config.toml
n_layer = 12
d_model = 64
n_head = 2
n_kv_head = 2
head_dim = 32
d_mlp = 256
vocab_size = 8192
activation = "gelu"
norm = "rmsnorm"
norm_place = "pre"
norm_eps = 1e-06
positions = "rope"
rope_base = 10000.0
rope_fraction = 1.0
qk_norm = true
attn_scale = 0.259
bias = "all"
tie_embeddings = false
parallel_block = false
extras = ["local attention windows", "shifted keys", "gated attention", "capped logits"]
init = "normal"
init_std_qkv = 0.0941
init_std_o = 0.0
init_std_up = 0.0941
init_std_down = 0.0
optimizer = "adamw"
lr = 0.00465
lr_mult_qkv = 0.7
lr_mult_o = 0.736
beta1 = 0.9
beta2 = 0.98
lr_head = 0.00994
warmup_steps = 350
schedule = "wsd"
decay_fraction = 0.748
decay_shape = "cos"
final_lr_fraction = 0.0
batch_tokens = 16384
seq_len = 512
doc_mask = true
train_tokens = 83190000
steps = 5078
dataset = "wikipedia_en"
Each number is 128 + 24 x the weight over its row's rms, rounded and kept within 0 to 255. Layers, rows and columns count from 0. Numbers have three digits each. The size before them is the row's rms in percent of the matrix's.

# layer 4 attention value, 64x64, rms 0.161, rows 43-63, columns 0-63
105:129152129159165140119114131067116139123152089166137131112167105125137146110100180129126158135097105115136108136133094128153112136108105088149151121134141110117162166158188137116093150107136113
091:083139115116124128124110122119163111113127161095138126102125078136135124135190138160113130151139153051145103125096112125106149115174144122170146141116168099122119130111104163130132157141127114
109:141179143115117146179118144114140144128130124132153150106176119129103125095137126092105143117126097154148124136100097173130149153143104200124148155135085130121113131150131169088099151130135115
120:107128081116177142131095054182144136102139151102129158138144147101120116129129148165141117137138150125154135088111116120103146122116134073131141120138136124137136116136150164115172137152147169
089:138142145129125094123111120075138131142133158106148144087142099117123119159140167113146108150167116100122116169078117113143159163139111114136133189140151145105170159111085135101151127104110129
100:149177117101135142156129110187139105112150139117147152126128124144116126135174107124153118158143127145081143139151114134131115131154111120122144159135207099155103147069114123147134129088124117
104:111154133115141119125127107117162131150142155117144149118121106118121182095120126141146164122140150107121103159131076125139056159094093144185129152150148108139092166141122084144131121129135123
091:154115107112119077131132152087081123154121123106098153092129065120129135131098102112134153103146153094155112117171123143108134126127118144112063082151113092137119129125106116122111121143120101
104:136104085129141139174104079081143104088131116141121096152130145108172136120145122123157150145122137137123111123117080146166152098132153111154156127119100106098121116100160103132113103138144183
111:147083139195156097151130138133103149096094115120121100162179132140125116130151111090128121066119126130138140181121130119139134167132162082118163143131099148141104120130116136110122111139137133
101:119114149119125166133145132125092150111123132144085122171113153115101147103159126166095083105104101121148099123137131149142112100142094102125123071095139147127182122135153153140107153157154160
089:098152162149128124103109148133135131156184172158127176157119148114090120134122138129147135192142141158154102132092128186108085115118150094125136125123128114115110151150102114127098112146132129
084:114115147106117112121109163128119129156154128120158148105076091098080134138094098114109137147130176125122122131146067128158113127143156135132108063111143140118106108109114103096090117155123144
095:138084108111151149110125135139113140088180117135128127132113132142145085116108154115136112159156118102126120115124115115094119089139112086147156140122180170150154172102102150168146109112133083
091:105164133156119108107139128150196121119156166121133149150138118121099157098141123114124138111099157068130104120114125150124076172117139136158161126120120154132111130115136099144095118139173087
110:131142126106142079152107065113160137150101159135116119118138125121122160101142106135128088122128139144126121139145140154178121150148145145171117171136104121150123141137182130142187102091153138
122:134105085141125179158095171123105143137134088175129100102131169109120118100096144136117121163114111173131129090149116144141141098119100114160100098107107107144147104125169148128105118147115151
093:113121144124129160122138115183108106093140123152127143122131142107110142117134119117105137101119187125099119125158125180183153106126134112109114150111152114145128116104098144138067122137150196
108:096105149159168075085165093102138129113156087095118133141135104145117143099113138128116153085147151063117107124140124118157109159104124124118124125120134162108125148170152115122106141117110105
082:085137121107136151126117161093116173138148122186180119113100146135119130108107101147172111167127117147108093158111109099114124146137122085118157136119108125171143135153162123145102145109133093
095:112107142148152126103157134149120100148129082118120121155104115117115122148140116112135160070084127138158134094148126152105115132138098164100158130124071152160149101142091081151162124101130114
# layer 4 attention output (transposed), 64x64, rms 0.151, rows 43-63, columns 0-63
103:132114133115085079124132125141136127128099190138178093100093088129139114122124098123071144118138118121142140121162170142145154127135143141107132145093111080098109118133150111120168134153139151
101:160101160158133115136163114176125104153130115155126133158095141116132117103064101123140137118118088169110130133133118133152130147101127134092100121175126154133097124136136080157098117075126139
100:144112155117076098098121106117131165088127147089148155158104086179120117117125091151086163147118142121086113092149142135131123147131142139144133107137163114101130151145122136122138102110098172
120:169125131128114122174157124089107160125141109151123138060180102185153145134115091114128121119105118122162158156157142145093141142132116138152114137118113103144156152155108116154117149135138095
098:121120136155118145155135146147122097126100111150093127177113129139136163087133119155130161106077139171113123124182144154118069127121133162135108088113110131138087091135148108146108114143148108
092:094078124105136121132127153073124122153106130106101112135131136117154132113111116150111148113111126139143092121078136089136127128146161176158104141141088178149123129164140121107118113184163115
108:133092096098119154140170123112097127118149149141145087146129132100133068144143129156093100135146083163143114148088177122144147112127169142124122136109112156111128084122118148136113133141154085
086:070134132122157161110122122162193152112104133144129099167129163086138123135184163128133097137116108143118118133104125089143125127118137138141183134114129153138176128090149130151130125115141121
092:116134154122154112101170147160124154139119127105130151093122104151082124123137105138119100129136099111115150108135200106066112120132106160100084148148148140168135142147109137126143150126141083
124:101099142109142108070111125114163080139142111117101140092107140091099156138120169155158112158141085133139144107134143125103113087138102172126136072122141099120123132116108146141122121111091140
105:140140110123155145128062126138109123132155130154174122104161146140152114120076150120116165150151143157129174132161090126091134157128149140116116186143137095137085133128137139110160124110120147
098:155147089101105147145117110116104125128039107102121105112156121151163163117133150111125129091118119099134144108161108088135150157127100173143128141151132139120158107112142127124130171124090125
088:162116116107124159165147124147146153116077127134112117156147148154189104143180154139144130100111113109170133114082144125109127140131140115137166167161109121147119151142156147150139125102159089
095:143167129101108126145093161112131101154091128138060131178117141105092136110143119129153123130085115133108139152150143133137097190123149147097105114159126127130128093134134110094096142142149151
102:171137110123124104182130119118090116131083119145135126128116077141185133143095146163119126117159111144152134115111143124147173111150112140129122110146160096132115104167125138121141159082087162
119:151095112154119151098137091127096085068168135134153123127133085108138125110140142160098116118128093115133144097120123139131153088134095135120140078138176137126133112149074139110117119164130113
108:166141124096129135128170101151076185103123146134142155142148105141129133097108145097115122110098119114151119097136107133102146111108101112087120108117143126105172147133085120128071139122170110
085:118117108126137146102141161082147139172134109101133094133147130157171095142127150157142104144130066135156153119122136082097113151153128138143108131124107154123135161156173114146182134106149116
116:119140122155107136137111185141142136117113137171142106104099122116159076168155114150124086185144127133122139139105155152129139134141133128134153147139128081128066119101110130155169117115101153
083:169097122120077132131138105129115080109094151104080138115154109129123117093136171124088155123090137110146149098118118155144116122112126145127123112144129104109126097098083146102143109139131192
101:143145106097094116136135175104150107139145151135107127130146154125119119154133150121137090163190099129067145154116130122154170096140191125152140125130143101098101147128157139132117138148141155
# layer 4 MLP up, 256x64, rms 0.213, rows 0-85, columns 0-63
085:088133159165126100157141152074155139099102110134166098131105130121149120101121116144173124139160107158104107144094165081113145152152140130139112105155109113128132108159173099152135108133110132
078:148130151114127163129137176133132152117151114126075101135110223134142111150167120149140109160131116121116130161113166121121130127148144161188131098147110152104108126131146127125115146146139124
093:130149149125134132126140088152145116121095118131138105143087191139129142101129085130139090125142147124144128182142110094161096128160139114162122177147115123092093108106159080124152140129107131
099:137078131098118105150147149107136129138122143138119105129129125096083125102122129160124120171137105129100083140075129108175134108195102150135144110143161147142113127107151151165123133131173146
102:117107133084122112117133134127159124127073140124089078145144130120097090134123131133094134094162142103132106138138182116122144141151163153156177110135107129099113087116120146141121141177170135
104:125148162139123145145148148137201092126125098118085127159114115086094133155139083139131127128139157154068114132142103132144133127127109109128123142123140144104066112110148155094112098138114139
112:121129147094088114133139127134148112157068152115126133162080111094103123154088157097103138150147108119117113146123134085141133115146150105135164172154080116123131108127151087105127137162149111
108:118130161135084124109139156141149087134129117111107120172112107126115140133129121132089148096127143095118123108113122092138109164134114099135136115128134161095081119096154066145100065164126147
107:130099134128135129117121124166143127124125113111140126168087189096088102165105106105142131150184135163105128109073169153131138117136125117140156158130144112153122110108094137151100122146137085
093:132126139129126137152137167136118113125130159125120085134050162114079131131138109116171145125140089149114089149098149137144104112142157122103110139128123104164107086141125137122096086175114137
099:131161165113091155098134159124159101115092111087123113104105088093113121127158114115152153105136131182129142102122141089152103148149110119127141141129140153103111119128130087136181106129149082
111:146095091128113150107107095150142102120097121102099133154110130128105141116150107150131120104131159102092095126112095130134109093115083134132142170164117137115055103101137163110124136166112143
108:152064140104088114121153094143144118167087149127116112178106190087116112148117121115114129108166124140098126143160117091124143134118120123116120156164136127101136131087126143122150099133153140
099:146086123081100136103176097147119134114100157141126158149121122115128151160148112144147098141176135113118098113108128118164163121144078082143167097120115093139158098126134108112120130105151111
110:142072106080110123095158123122154124115160142114120108162116158089086095148082104098120163122131096161114104117089136126123103102120143113099120131137132134081149142120134147146100141157149116
087:106130114115104147122151106099178123197099108107107103127150141100142116132149150107156150104126126096133112113131125157121174135120147121163130177130095067124118136124134139119098134150170099
107:137116147101109161112196148146141132083108143113114098164092133113072144162183111127152095099143127101102097158090145122134146122131133131119139110147135134112145098113100141128117118143141096
100:083101124141092111147131129090126139156089123092104106087082109134112131154116102095175130159178126135116137112136163111176140113144138132143117136118122130138090138130170108147151109130084115
098:135095121136129189128149118154149110151100112145163098133148104108131112123130098113163129116155154079146120155104152082090139133132114143110153090115109121124126122125126121136183097119092074
129:146140121138114184108162143109151080157080094104095104131123109112126087155145086149140128146177108089105106123119138136107104157163140144106121129137125155077127129121133116149145101113148140
088:174087103126130131150168101123138142202115142103131106111111131132151110110134102143070137107135101137114094194119125141144079082164111123144119132137142109134125141149132142121128145123134141
109:106150133139109118128154108128186107162067137110090101129097118099109096154174099135123101108144091107095109130131095133138140157150105144138121154120088123128132113139159149127161086136131107
103:141121154131086123118131117100175073167127118096092129142089095118137121146138162130108159109155133141095088134116167127131127131166160173137127119122092142105130129125159135138145117173164152
102:098117146165111124124127138122137163149113129114117130166103099086119119152180109151091125139129094142138122115102127089159093116130082118126095126188141139152117123146131128146132109197098114
092:134116135115154120101152154164124140160092109079143107152128111121124147133103138146100125077143155119115104113104122142177140076127109144087088133153090137122146152155072124107115132135097137
109:167124123107085133122168127128189086135115139118109101161097159111088123135103096125103156139155103135099081145126108146092121144114095139116112125120113116105072099143142130132137095150133112
109:128122137134115187099127131153142126094133122144134075181142149108129104146148122127156158114168129096106116128101162081123113150182135127122140151137138133096130132126145125099117057137105134
105:120120140099089151098133148154148072131138111112082118137103156129096085112115114125141100132144155081128116120160124120120152124116110157160179110141113107101086120137179089133133119156116124
107:098137120093106113112137145081143094123090176124137122135083162097124123134098119109146156145125105136068086128126137098145112136156154101120140124130097133107111094137155096087113109142153098
089:121164147141125166080156116128122094111127077139110092111120152101140122091165121070141114131152135127114131134106114129125161126087113126146119097131145093092099082094117128147112090154131116
098:130111140087139158077129125155182133143112087110137134126115118135132092148132073117136101099180144130122105155090125077115144155117087108156150106136099142132135145152097122137139129110100113
098:169131096126107126091135096163122103116092106093121119141092116116103097120122142123095092098141116080098135130118143096130135140149108140111131140146109106079111107090132151113129115167086076
099:078105105083126152109144100151117141119110142105092126150106120135137085166125087097123107094159122133119144190107120087134135123149121096099134120170099135138111087113120104104116118147145110
087:151142126178144117148137154106124121143126128134127097141106147068146091122127139116135124153151166122164124156121177134093074130126110136158129151168111162076133096114107155098142122127107103
113:119133138111145122129122138173158113126106134117121127184121134096108102142135115110114134130131115124095138105052131098146152176139155083096125124136166146119138120117082155105108085170151134
117:166131106091076137125166112117150138123090153100073104143119125119144132137134083130165086140143155106100100148138115145143089170140123128146112112152122139091114097134151102141134082131147114
098:100110154143135129134157156091145153124148132155141119150099201095108113165161100167139131152137137144121111147092156071143127150139153125116098117149140165111106092126153110145129099137133145
098:085114143162173134111121178177174129146137126141155115157081139097122075140115119162131145147133146163118108142095151136150116111109156106175137133151123130117103122099108142130118133130167128
111:113148185124117129089141131116138128124114128141132131146076163107074152102102133134168114140150127104143111125132131086147131136158069095177135138146164172128116144141142098125143095128104111
109:127150123133127156082154107179132107117138130126130108144125199123111137141153089139148111130155125112121128154148125089125107110083119089108117132203149132129100130116123104126143099129080145
104:135117128106156111119131149146161130157089138140128123143132127109125136158101104096118147046129155083099099138132099125137115174147107124132151192130142132122118113100121126087155121156130088
092:122094149098141160146154120151127110127117068138121125180145122090134122150109116125115158121161153144126105166131082140101067140135136147109120141123094122136121122136084146098156119148089167
112:102137143146144156086126107114123124145112097128123120148095150093113126134116112123174137174141102167103117109119155086152076110116080134127073135179142157127126126109124132083134118143105116
091:121144163090134112128159129124175098114103135086087126158150112141128151134148064141118116158148170137124114149109130129135136121172159120159160142150128090099079127120141125114168124135134161
103:131128142126130161093129138151131131128071109110139067115111150132088130136150139153117120147138109115113137130084162113088109106105067146140127169151097169141087121128114133109147130152118086
086:156134143123092152158116133141135116096114073103109132128101102116091123160139138151098079109126156131116122108129094102127132145153077094119146107145135172115091133119165132105147109121105182
101:103129182168071113132158117122151110135129117148124130160124119090108129136137115109131141089120162111114098148131135133179099151115114111160122087153120157104126103107131088114134071158147152
113:123076121118135172082119145099140102152132111114113083135114142126139119124095101171089139142134076129128105129105124097145108096093127146132116124155095163118096118138162135092151120171117108
115:127086116121108109155124125125135082170110106123102123161125131111135111153157120107140152137151109155101106118071168116158115114143139129160138160164110138095064122094172130140124132147154110
098:169132141132142137115172161159140094155119096126089068140101150117121101126129102134144178106125108142130125116123127106121166128163129181105142120113109155094125101110118142129126076136087135
098:118131112148133146112153130160134091136126107145125105120106148113112083155143091128103143149138077130105136119131129097168114124164116083121146155171115153136093090106152150130150088172110174
101:099090144059134137118130103136134123131120163115161124133117104110146105126151087141141113131144136158159113118113164117140139102187130099124122098181119166123099075116145113105144107150122152
077:136116108155132137102137132170175085161116082136134111118103107110092141110100098166115108113163130125130079136111119135130121103124130129079136118121117125097067140115109155123118146178117161
107:121101147132110136079191136156142130128143147132109159198107141108106105131103096118109118137126111149120106110097110138136091100106102119108114123161128126111104144141089147133086115170171136
094:154112119115131129135147107150135132182095149140122124135137118135121078127154088103138154112163092153136107142136165105123114155126142172115149188161142148120103106078138163121152131171144107
103:153082137156141125129170142136139052105109097123127106105117103115108135129146126100136142174158109131141098127144121070132093179142135136122133093134123091110126126122130119115113136150114076
099:139135137055134140111163150139145123128123102113099119108109128143082089169119105134163089132135148112134105148112122091166092109160101081133152153150116092127132112143114089110115149117139115
100:164157115122110166126151121165116139112091078100134083133106105139103102141179108145149108060139147096093107126128135136088132171162100123140135154135117112120123111125095124134127110122134150
103:146102101093145125109144108148129094139106100132119110124116136119138106153118102103179163144146095111084142162154126081136104181139102100104141156159134142138128098102119091111095119106110095
106:142121111117098136120142103141175105171084154108105095126099152099140146191114095106125122158150095123097127154097138122167108118157133126131114158128111106095145096111164143128142102117156147
100:122105124114077100142129116120145118124083149098109121140106128087131090134103145122161138132129114141107133132123138147135174100149125150161184113144084083128107121132115101123190116107178129
077:126143107120095176097146153123120139099139127127178111151108152128108107169106132070135097113151105135107094074112175128092153102159118107104126129121161111124130150149134131138103117123165146
097:091148122092099116141120129110134147102127117112139137134097149134122131135132123109162138134139130140096088165112163103145126144151117074169092118128140118119100134123164057137081094112093165
104:098125166061105139162116113156157139150103140134138122131140140118128099115148116076132146181156123145118115175109092095114114128110127106125121132148172145121098108091144150147117123130152175
097:117141143148128119116122158155153136140094102137150067099107142137104131154137084159132097113145142167083115165129155106124153180165118128163149130134122126157087111141137172113152121122101138
100:130117135057123115118122148175140109120124089128094109156138133066146135112131111137116136102147133143100057129109128130117111148140102150125124146106128169091123112153140100112103083154134122
106:102068104128123142104149130134153123116148153124122115168105164109097085175140105147133113142140130163112098127057162101147132083128157103124143144125158124114151128118102155120097112141128120
102:092142155107117128131123135124167124131104119155108123132138120088111130189109101109170128112173136105082106145118100124137141172136136146160115115111111087101101077109135098072128110143126129
105:136093091139105153099129126172166135151098118131134110141109103095128100122141126118149155091141122143120076133108128117166143113084099123093139166131143121076099149098128139103120156157088113
090:095126091135125135127180124136106134135112114093101128134115136121127092192127059085137078128145152129142115157103116110120133124146142099097144148141120133117137083147121141088135115140172141
094:118129168113136177062176131144141143120116146141145115128123142129141150144114110133152150133137126120120096201137178149116128115170139086144172120145132129112152136129149101147115151145157157
102:073109150131100135126134172128135090167121121104109087124126166094132112141159114121127115097165111106117100127151155109135117150146115095126156096124108142095128115111129092149163079134179132
099:123140155110152092155138148148136129103130136143145109143083123125100096144153116091164114087154153145096103190102184151147150137150163098099147130150151127106135135134110142087112129122150121
097:113144153101116140103130143102143124122122107149119136154118121066132106189170121134143083117191146140091104149124115132150153103123108123153158119148108115109114116118106127065121095136152130
095:104097124135135134160149127140154091121091125088107099128132105136126093132135125132146108109160081136109126137155163111118118151139131077145133149163169133104131129095157088132149111130124207
113:132128151164087106137153175111137089142135127133110114136110132131143122136116076136116113125166129129111138142121143118133110122138125155149190106147130165123123100089122053150127067147153122
091:125154136150128129142132109096143090122133139111155129136096134141110129172132135137115130145137133153102120150102146103154073156089141086080120177158143102153081135139159110077115112113152097
123:159124139156090134154165170118138055168097103125092104146136120125136105148098114131127116135156104127091091132082128113131089169147163131150120121124086144121102131129144111120106105124128131
096:117124147093132138133144105149151132158101155085080121167142121097138158170159122104145147110144116138124119133150186140103105121163155165140137139144086157130148107149097136109167116164144145
102:120093124137082107131131144124134121131066144144097089099117199107131111130142113130110126159144097096141153134132176103172142123139147101128160156139096080126114097134121149122116113151138131
080:112120097123122079142120111134147102159109137146158083174093133129140106122124166131115115172145077158067100146133104137135116112148103119130109134132117124110108110104148142093102123172117090
120:094087169138142143112152089137167103117098154048123117142137168078105165098114134113133136125144138143098111091106142161113123133133120113144131105126139126113119119110175117110145126158139120
108:124113167126099120143138088105133085146112111101109102108147127111159103197155097132113132120172110121124108109103113120153117131135090087133143123123126101114108095148158076112121096144107163
105:118081114116134141105121153111134137148137117137140091137094156111103106159063127120145116143171138148107130135108154128158130119116169154164126153151122140129100113068172161176141111129115111
109:109112117081146152093150142129163112111104107088131097133115119129082146157127120087185140153145114113130069120115142104133117176104152137123149125123117156102123149146124087125160136121087117
083:116109144116114112104128129142151099122133156157117093143157181129090129134156114167114066098113097132118114144134148126154063137161140144146113127155125127131123140102160133184157144155149113
# layer 4 MLP down (transposed), 256x64, rms 0.163, rows 0-85, columns 0-63
077:132138112166199118132140126110148097130107140172164129114130119125139091129125092164113095081122154123123093136160161138124152148139116155095109104102124138125139101126089094123126168090151122
085:136134165190157107123108137135096154098126145121092131150134114138143124125112141126128137092109178104172161106127132148098160082148094164162105114147133108132101124118109131093099136094100103
096:102138122102156136144126109120116103074142106152079113086125102126143122142092138094124119113098149146117089115160115107144122163127122133139132073140108188124133165118101105165161142108105140
083:110121112129103147141122112152123114136163151141130117114116116105151136093127179122132102144082151129144138111138076116147135088163136112085082109107161095159136119157118146105178131078117102
105:111130117103154161143158081141134146107131135133144120092155154135093094103126140117135124161078160111141121173134084110142113126137127127081093106159124096159087127095106143108140101139137088
088:184171156104134136102123151099130156139141138123133134076170123154118141072115111168109140125136166120101123118133118123169110126142179163138147153133130098108163123108134143146113171154122123
132:123099160125112150213128086113152122129114205103116146091126115149129149153124132136109104140105116090115144114136147157092096124109125129154112148145143129152102142120137153130113141152144096
094:149158118118134154159080170114107143141144157123145166126116162152134101117110108127153092125164108133126137147124138143089168130168174134169122146120156069108124111166141122151110155150145123
106:094145125052120155125148129140145111114178115128117147153184072117138130121085162101119105123124105144129124130136145102122144132115112115123126163133116143138125136082081154134173109154143130
103:135107117184135171150143095152107111143139059116145130138160130140163155145129115105172160124114119117148149118125154160131109140143114132117098102119128127110137125170170136104097084155113092
089:140129132121155173120116164128081165135149133128132139155126136109102128131106146155078133099114134152121132128135121137119143114104110144105096116119172181139170134088158107091108086095154082
097:125096146139128090127118128111097195167200126116108124143115211111123130150124148109144173164126117122133133139150105125148131138139146148131114097109137130125141162138115128141099095125123147
132:113125137155135101146120093137133149144102179105117139140129107119138133167126126124129132099147109092124161129179120136121092114155131115120086158131130197195139133104167144102126098133122098
093:071143122136126147125129130146121154146116117106127142149147103094140157140137155126120117090136129135165133127148155161090162180115144113081142143149163140148125182147150123162122140095179160
127:109161124111137103141099140142125119144099145167065144110097167175121118163137131109121128145107129112162094130087137102108156107092130142085116125128130145159140131095102086159104094133110114
099:076129136178141086141126173143121148115150118152170092141143132131135142128160141105115156152132100109118181117109122167132093111146168092115097123125170137128133077135149106104133119119115136
133:126107089126114103153090121164112119146157132112115124124176137101183123102071122108121131107122131181130128138128150129144116102167104177125131128153139142166102139106118116159109146165158156
092:166115185141150151138133133114121082168164130133118107112158159139142139146105113157138143124122158105138148130115129124129089169102144138116096112096195143137154113154160076130126133132094119
087:113140150124153126102086143110149129123115197115153097119110082144175156176123153137126125143115090132129112110133158123135151157131147175165150141119111182156120135109145108126112122153150150
128:116137171112095105110090132163159126155108178137129144127089123136120121139108156123114170181125092129127175115108107104137149139135104143145170154107179152152122134108145122117083131115143120
084:150116164180130130137150112115111101142152137159111101138152120111138121090132175133137143145118106155114156091126134098130164134140153117152137130107169154105151068118070120083146116119141103
112:111107162135161135156133097137096112166106151106124131150135122143123123113128149149145180122192130110101145135141109150089082129155148136116106150147177125178130127149136120127119143137067118
097:124119123146147122171139115138111130104135087108112112127091168124102160135144087123138067176120128165140179085120132131143099115124113133112077149138157133132133089158101144099128133101149129
108:100112106141122118159141105086123118110121137139110124096125158139131143122140102166110116116074147104097184089095127110134086149089161101108120127154135184129126095148097112096120117145139147
075:138159135122108130140096150106098110137142113174150155148131121123117164129117111096150124197127109178098131143119154142073160130099121112154134130134194130157121116129148106142099156110131122
107:119131140140114108116087152134125099135129125154133099129140145133151155092070137080139143160082152099149120133114168129122149111100142124154158171107114122111108091152128085139117119085083105
098:130093087127068144149120142161161102130120110163097131130103121118167087115116143132098110109144111116123145104134091116109175121106160101156158117101113130123124146131142151101126129089113068
110:112154148131137108184100119086134157152119118124103143078122154121141151102150146100109078074136119097138124138105114121143112154142156132130099157112144111180133131144143164130160118085114150
115:150099120093102117120115137100155099105115142106134167138105141129116151109111127146149130144088100116127108105108171091089133113149108096130147102099170114133102094140148113165080141123107073
089:153151134125143128167113138114093175133117121115100125062144106138158127118110136123100127096130100131161180116132114138121120073088106102135172098099122110115105117123104121146086164107124134
079:165139134131108166118138083111127073102120095149136083105155148086147125105161129101125145113117086151116142117117154142107125119121121159193148173144144136113110127119143110174128141124154144
091:137098110113094150152121116100139128103115150146115105101155126139174087129114158159137128144130102143138140082135070156160115115094147122111137119159159136154138196130143106148138109169123148
109:124167157139120121090130127136046083133128123131113133144167123126102143139116154130131128144111152118136125131113120168079125098147124135040158123108129133144136104145137156103149115110140110
077:089109150109129131105104099161113163105139126153080164122155130146156114100137155147098086095093098131130167133117138102093161144143185135128174111115145113138130140154159107109123130111148130
101:153135149128173109145141097125152140107136114153176123121195093122070103121108096106146117114119138125160124078105107108102137134119138093119136161153136144134161153109137161167152117126148120
141:148131157119129134131125110113140096124117183130102059109142156134125151098146109141147091128169118121132117110116081127123071132129182106112105066160131107124141141144122116115119129143107108
115:102125158195138114135143120106134100109199148163125145120143133102135106163152103144137125099118074145150094111140155113100121104125118131125149135147100116088143165145138091130159155115120125
106:101114163155133100131139115110114120114171145161096122143170140100119157090145112129127074111124158175136155138129125107108174125100144105096111138117126092124106099126079143137156085126116151
117:143126093131125141141161154110110134154122115130187091108117071124157095159165121105110101112113127136117145121115096177114139137136158151125108106111091142099100105164128125100098145108174123
099:136125172119123177118164127091105156110124116129128152131135112108144106091129132097082161162097145141102114133123120173102154141170112125169149140130107159095143157130156094119104127132176149
099:130128116136142146090171121165125134152151131137112143107135121165108142129125119175113134162122132102087136117106108125174099052132150150115164111143108105162148116149123157117146179150146111
084:122135142148116168127135119084144068158161127138135161160133091130148112160113096166107153134098135103095157130148108128152095141120125148119134146119173146110145111165162112109174130126109164
105:116104078123119116126150154116194099166082124100104160127163129129089125083123117169132131126128117121144148110068158128120112136100175145111141145120137146143155133134164134159131121119141142
107:144166075131121146105070130126140174143139128155130129082069140120074083135125161133169117123106143097153109105145142120120128131107102136132119118099152123148126158122104129129107132128096098
102:105158122132109139118127155173149127143104118137117107110145162129157101146164140171118157146137077091133137088089112116112142094123156123129105118167133088153085130115097127107133173141089115
074:141125101151121078080110140097165108096145117136171180135114108126130122133100174146163173102135084132119164097125106151114133122112109150139142148132090144143133134106131131105113089123124097
095:100122091109121143119123110158176161149136119143152161153115142178093121169128130177107114126129150146114150154096096156085134084145137126110126119148114110136160156128166125147129154177124132
097:132100170115142147119126159135137113134101148101105112098114152111121075129112125133125084122127130118193175151109107102107118102112108099154116144127134092119167123160181123150086160124134130
123:115117091126098107137120155125115126131118096125129107187133124162153136166156123086151150139099099143093123093125162156129068110130131170148100155131125124093108140086130135144145179134134122
084:123156102158114127161115160109133117146112118118149126147154111124110144107130150090130150092130128093116163123157115127130130151121159125202089168144153182105127145130096112121083108099095120
092:125110117125124163136097120118095115169163087120100111143127140103098152120130087125111098095097185149133133158129065121093136089151121117141114161135137130135174139155127098095126107111135124
097:131144126127115082129144165133144107098108124150113106117129115094115125133156126110116113152168113124170157134121086153109132175113142149131079134137154099125193103154173118156129123134173098
091:123151105164130168137112099139122144128107167099167119134091099110138124136111116090056122098119130117157161113176141120111129102105096120111088158116141153116119129138142149106142119131166086
118:143153101119142118139134176133149110112162120101153134106095167125109139162128146171118164142125162107102118131127138146108122122067137097060133122118116156117118073119136116166096123119145136
090:098160131161162105090114121152088143113088133127149138098148118122104113120128146120131106116126143138170166152117102106123090112158109083152144140114162165149176127141106140122133119127195135
100:103152166094143154118132114126127173129116139070109144108143151173154135138112140116082149133116159140145128142147145179117100154138090147122127133088113125136134146083142159103140083160114142
092:117110100156108115114125117115113078128129180139141134087171151090141109102117087079103158130170116153095131131126126131150098136108119131131082139082134155114109181104148113136141127132130132
098:113129115131130099102088178146112099147109140147123138121123101148133088134119132139147167121101082140150112137102115115109157121198155115108112123088167139140118131123149131133133111115196092
088:159154121170138150169116124087118146112109146159149133103142142131068125131111108123141136139120121117141104112134129169139087131084116136147142126099131147163153170154165166119134108195124129
122:163149133101169132141134132129130127158095121123131139151117129127117139131140098081114138144145114106117160117164101134146148159148119149116105154142149203141192078123141116106111123168088130
089:119129158100075140158099163138118100136151172130144122100136159114147119156096123123139157110105099125149120097135147128129084104122070097149146171119115143155140108120081097121145107142131095
096:136146144157164121159120126117103146119098110109108155109130135133165136068106151147126149134101135110174137147130063108175097169095111138144131100138141141151097132112126115109113107132078137
088:150103124194150120139215110127160140147151149134136095140129100098134116151134128113143142088154123134128111148135079137136113064151117163103146116114124145121131121143123132120166149123137126
104:122123128080132101172153133096154096142109149124144157120101119159077116166138109103117131208124125108144142146146109116108107132136115134089086126126148164161118145110145144138135128115150165
115:132149084131108140141100141163140115103106119159108114134125148108094182123182140136154134119149130128094079110144116118105153097146182136119101126134109167136125134098117072106144147133163120
100:100147128149145154189133134107185126105106114133109115145128184131111060144141112122126139121095095148119113103126166125161147169143153150112174158143150110129122142141111114105131142130146131
122:136156135127142137141134094119150144105156152114155132166147123129111135139157186077082119152107132163154099130106107103135102084099143138119106136100131152124143116104092160109153085098146098
108:114179071115141145126134125097175177124136133132152146112136135137142110136111131114162117144092181134105154134141143131102114062116115119142159142114152111109145126141132164115097123153139077
125:179113128140146154157095116156150121119148139141111110118105166134115143079151108144123130120107152125159136136177152079133158091101132091104134135113117107094172123106074121135125136162100131
113:098125152143144128072111122120039089122133130126119159126146134131109109148130139091126122140112121099128115115122128150087144086131130109042155121128142154155131115136144143099137113121133132
073:123115126127112078152109130128145080126121180118121140114114105095139120113103115121100115114118152126149143110116080128129122121084120196188124114130149115129117110144116093162127119080083126
115:086137120131153114159151109150128138158163085080136152089110173112123141120123106098126145079144154134121123093161121128115125120117120055141152118100131104147133105164118139160098136139117113
091:150124142180178121151156132120151157067097144122107138104124157078156115085115105125137085129174146086136135124123123135132117142138160120165119138101119107118132125115123130149082160150116126
107:156170137103115113118120156093145171141119138141160191141150178104147155141111132093154132142136125100104134128155166111107090159091110106115092128125122123115142114147135121087133151174119114
092:155161146123167141124075143115127169121145151134148135132117101147107121130118113133123125083126097101149141152110139147119110093071134134119124158136122147128143209120158166116093140114151096
121:099142145148096094163139130083113131112163146123131097098128122074099147109143105146111135116137108134109087199144129113145139162153132091160144106132132111137145104167096098147111143148139124
085:121100119103109175099103105159134085132117140116091175102108151120092117114139116109156134141145124094147164119129137134120097124134120152109132084105106128168174115093079111115153123143106167
132:116107113169122097160172143096119148090170168155157121125133135102125123125127142137136117156130107132101137149140181111122193143100163105164129102154122095143107101116102102144131138115145104
088:158167088131131124145137113137129094138141178099140165143122134127139148148118084134146109131119113129136175140130090177119127115122153162067127158155163153135099107155109114100140166153117116
095:126108137081173114109121125126168118116141101168128132116108187123110160180101161126132141096091150138125170122129121113148158126140129137112162135138096139161157073116142111112092134119116145
082:170112125115124127103102132158156117129110153078123131116160113122127113125115124151087170081128113119138128092143162125078134085117123112126142142061120107111127107117133186146109140094121146
141:112127133116113081098123087105121100084131111114155153149098150114151148066140128118114163119097141124104143091097103122144085086130115126141119125105083131123132114165145093127137129171141154
104:157106131113161154127126135161155117136145071105124095130185118119129099138136154118145104131123103121106162138103202142119124114099077118154152129140093093140107112136119121129121101097111157
126:098082111098147137145120117132124082112174113131105110110147154165098107153068175141116141147130122175110115154110139126160112166164173122132143127141132144108105116116132128103115140099095116
086:101111105165152146076146104137140096125138124107112125135172100148099127094122097140134108194157117136157140113143152141081143139100099127099123120135127179106148122128097098141095112098144122
082:146153145167123123132117120109136132122148092151163132103128135123134123094128112146137103091134155154133142087133108158117153124125144121112096091176153118098129107143098123088118147081048098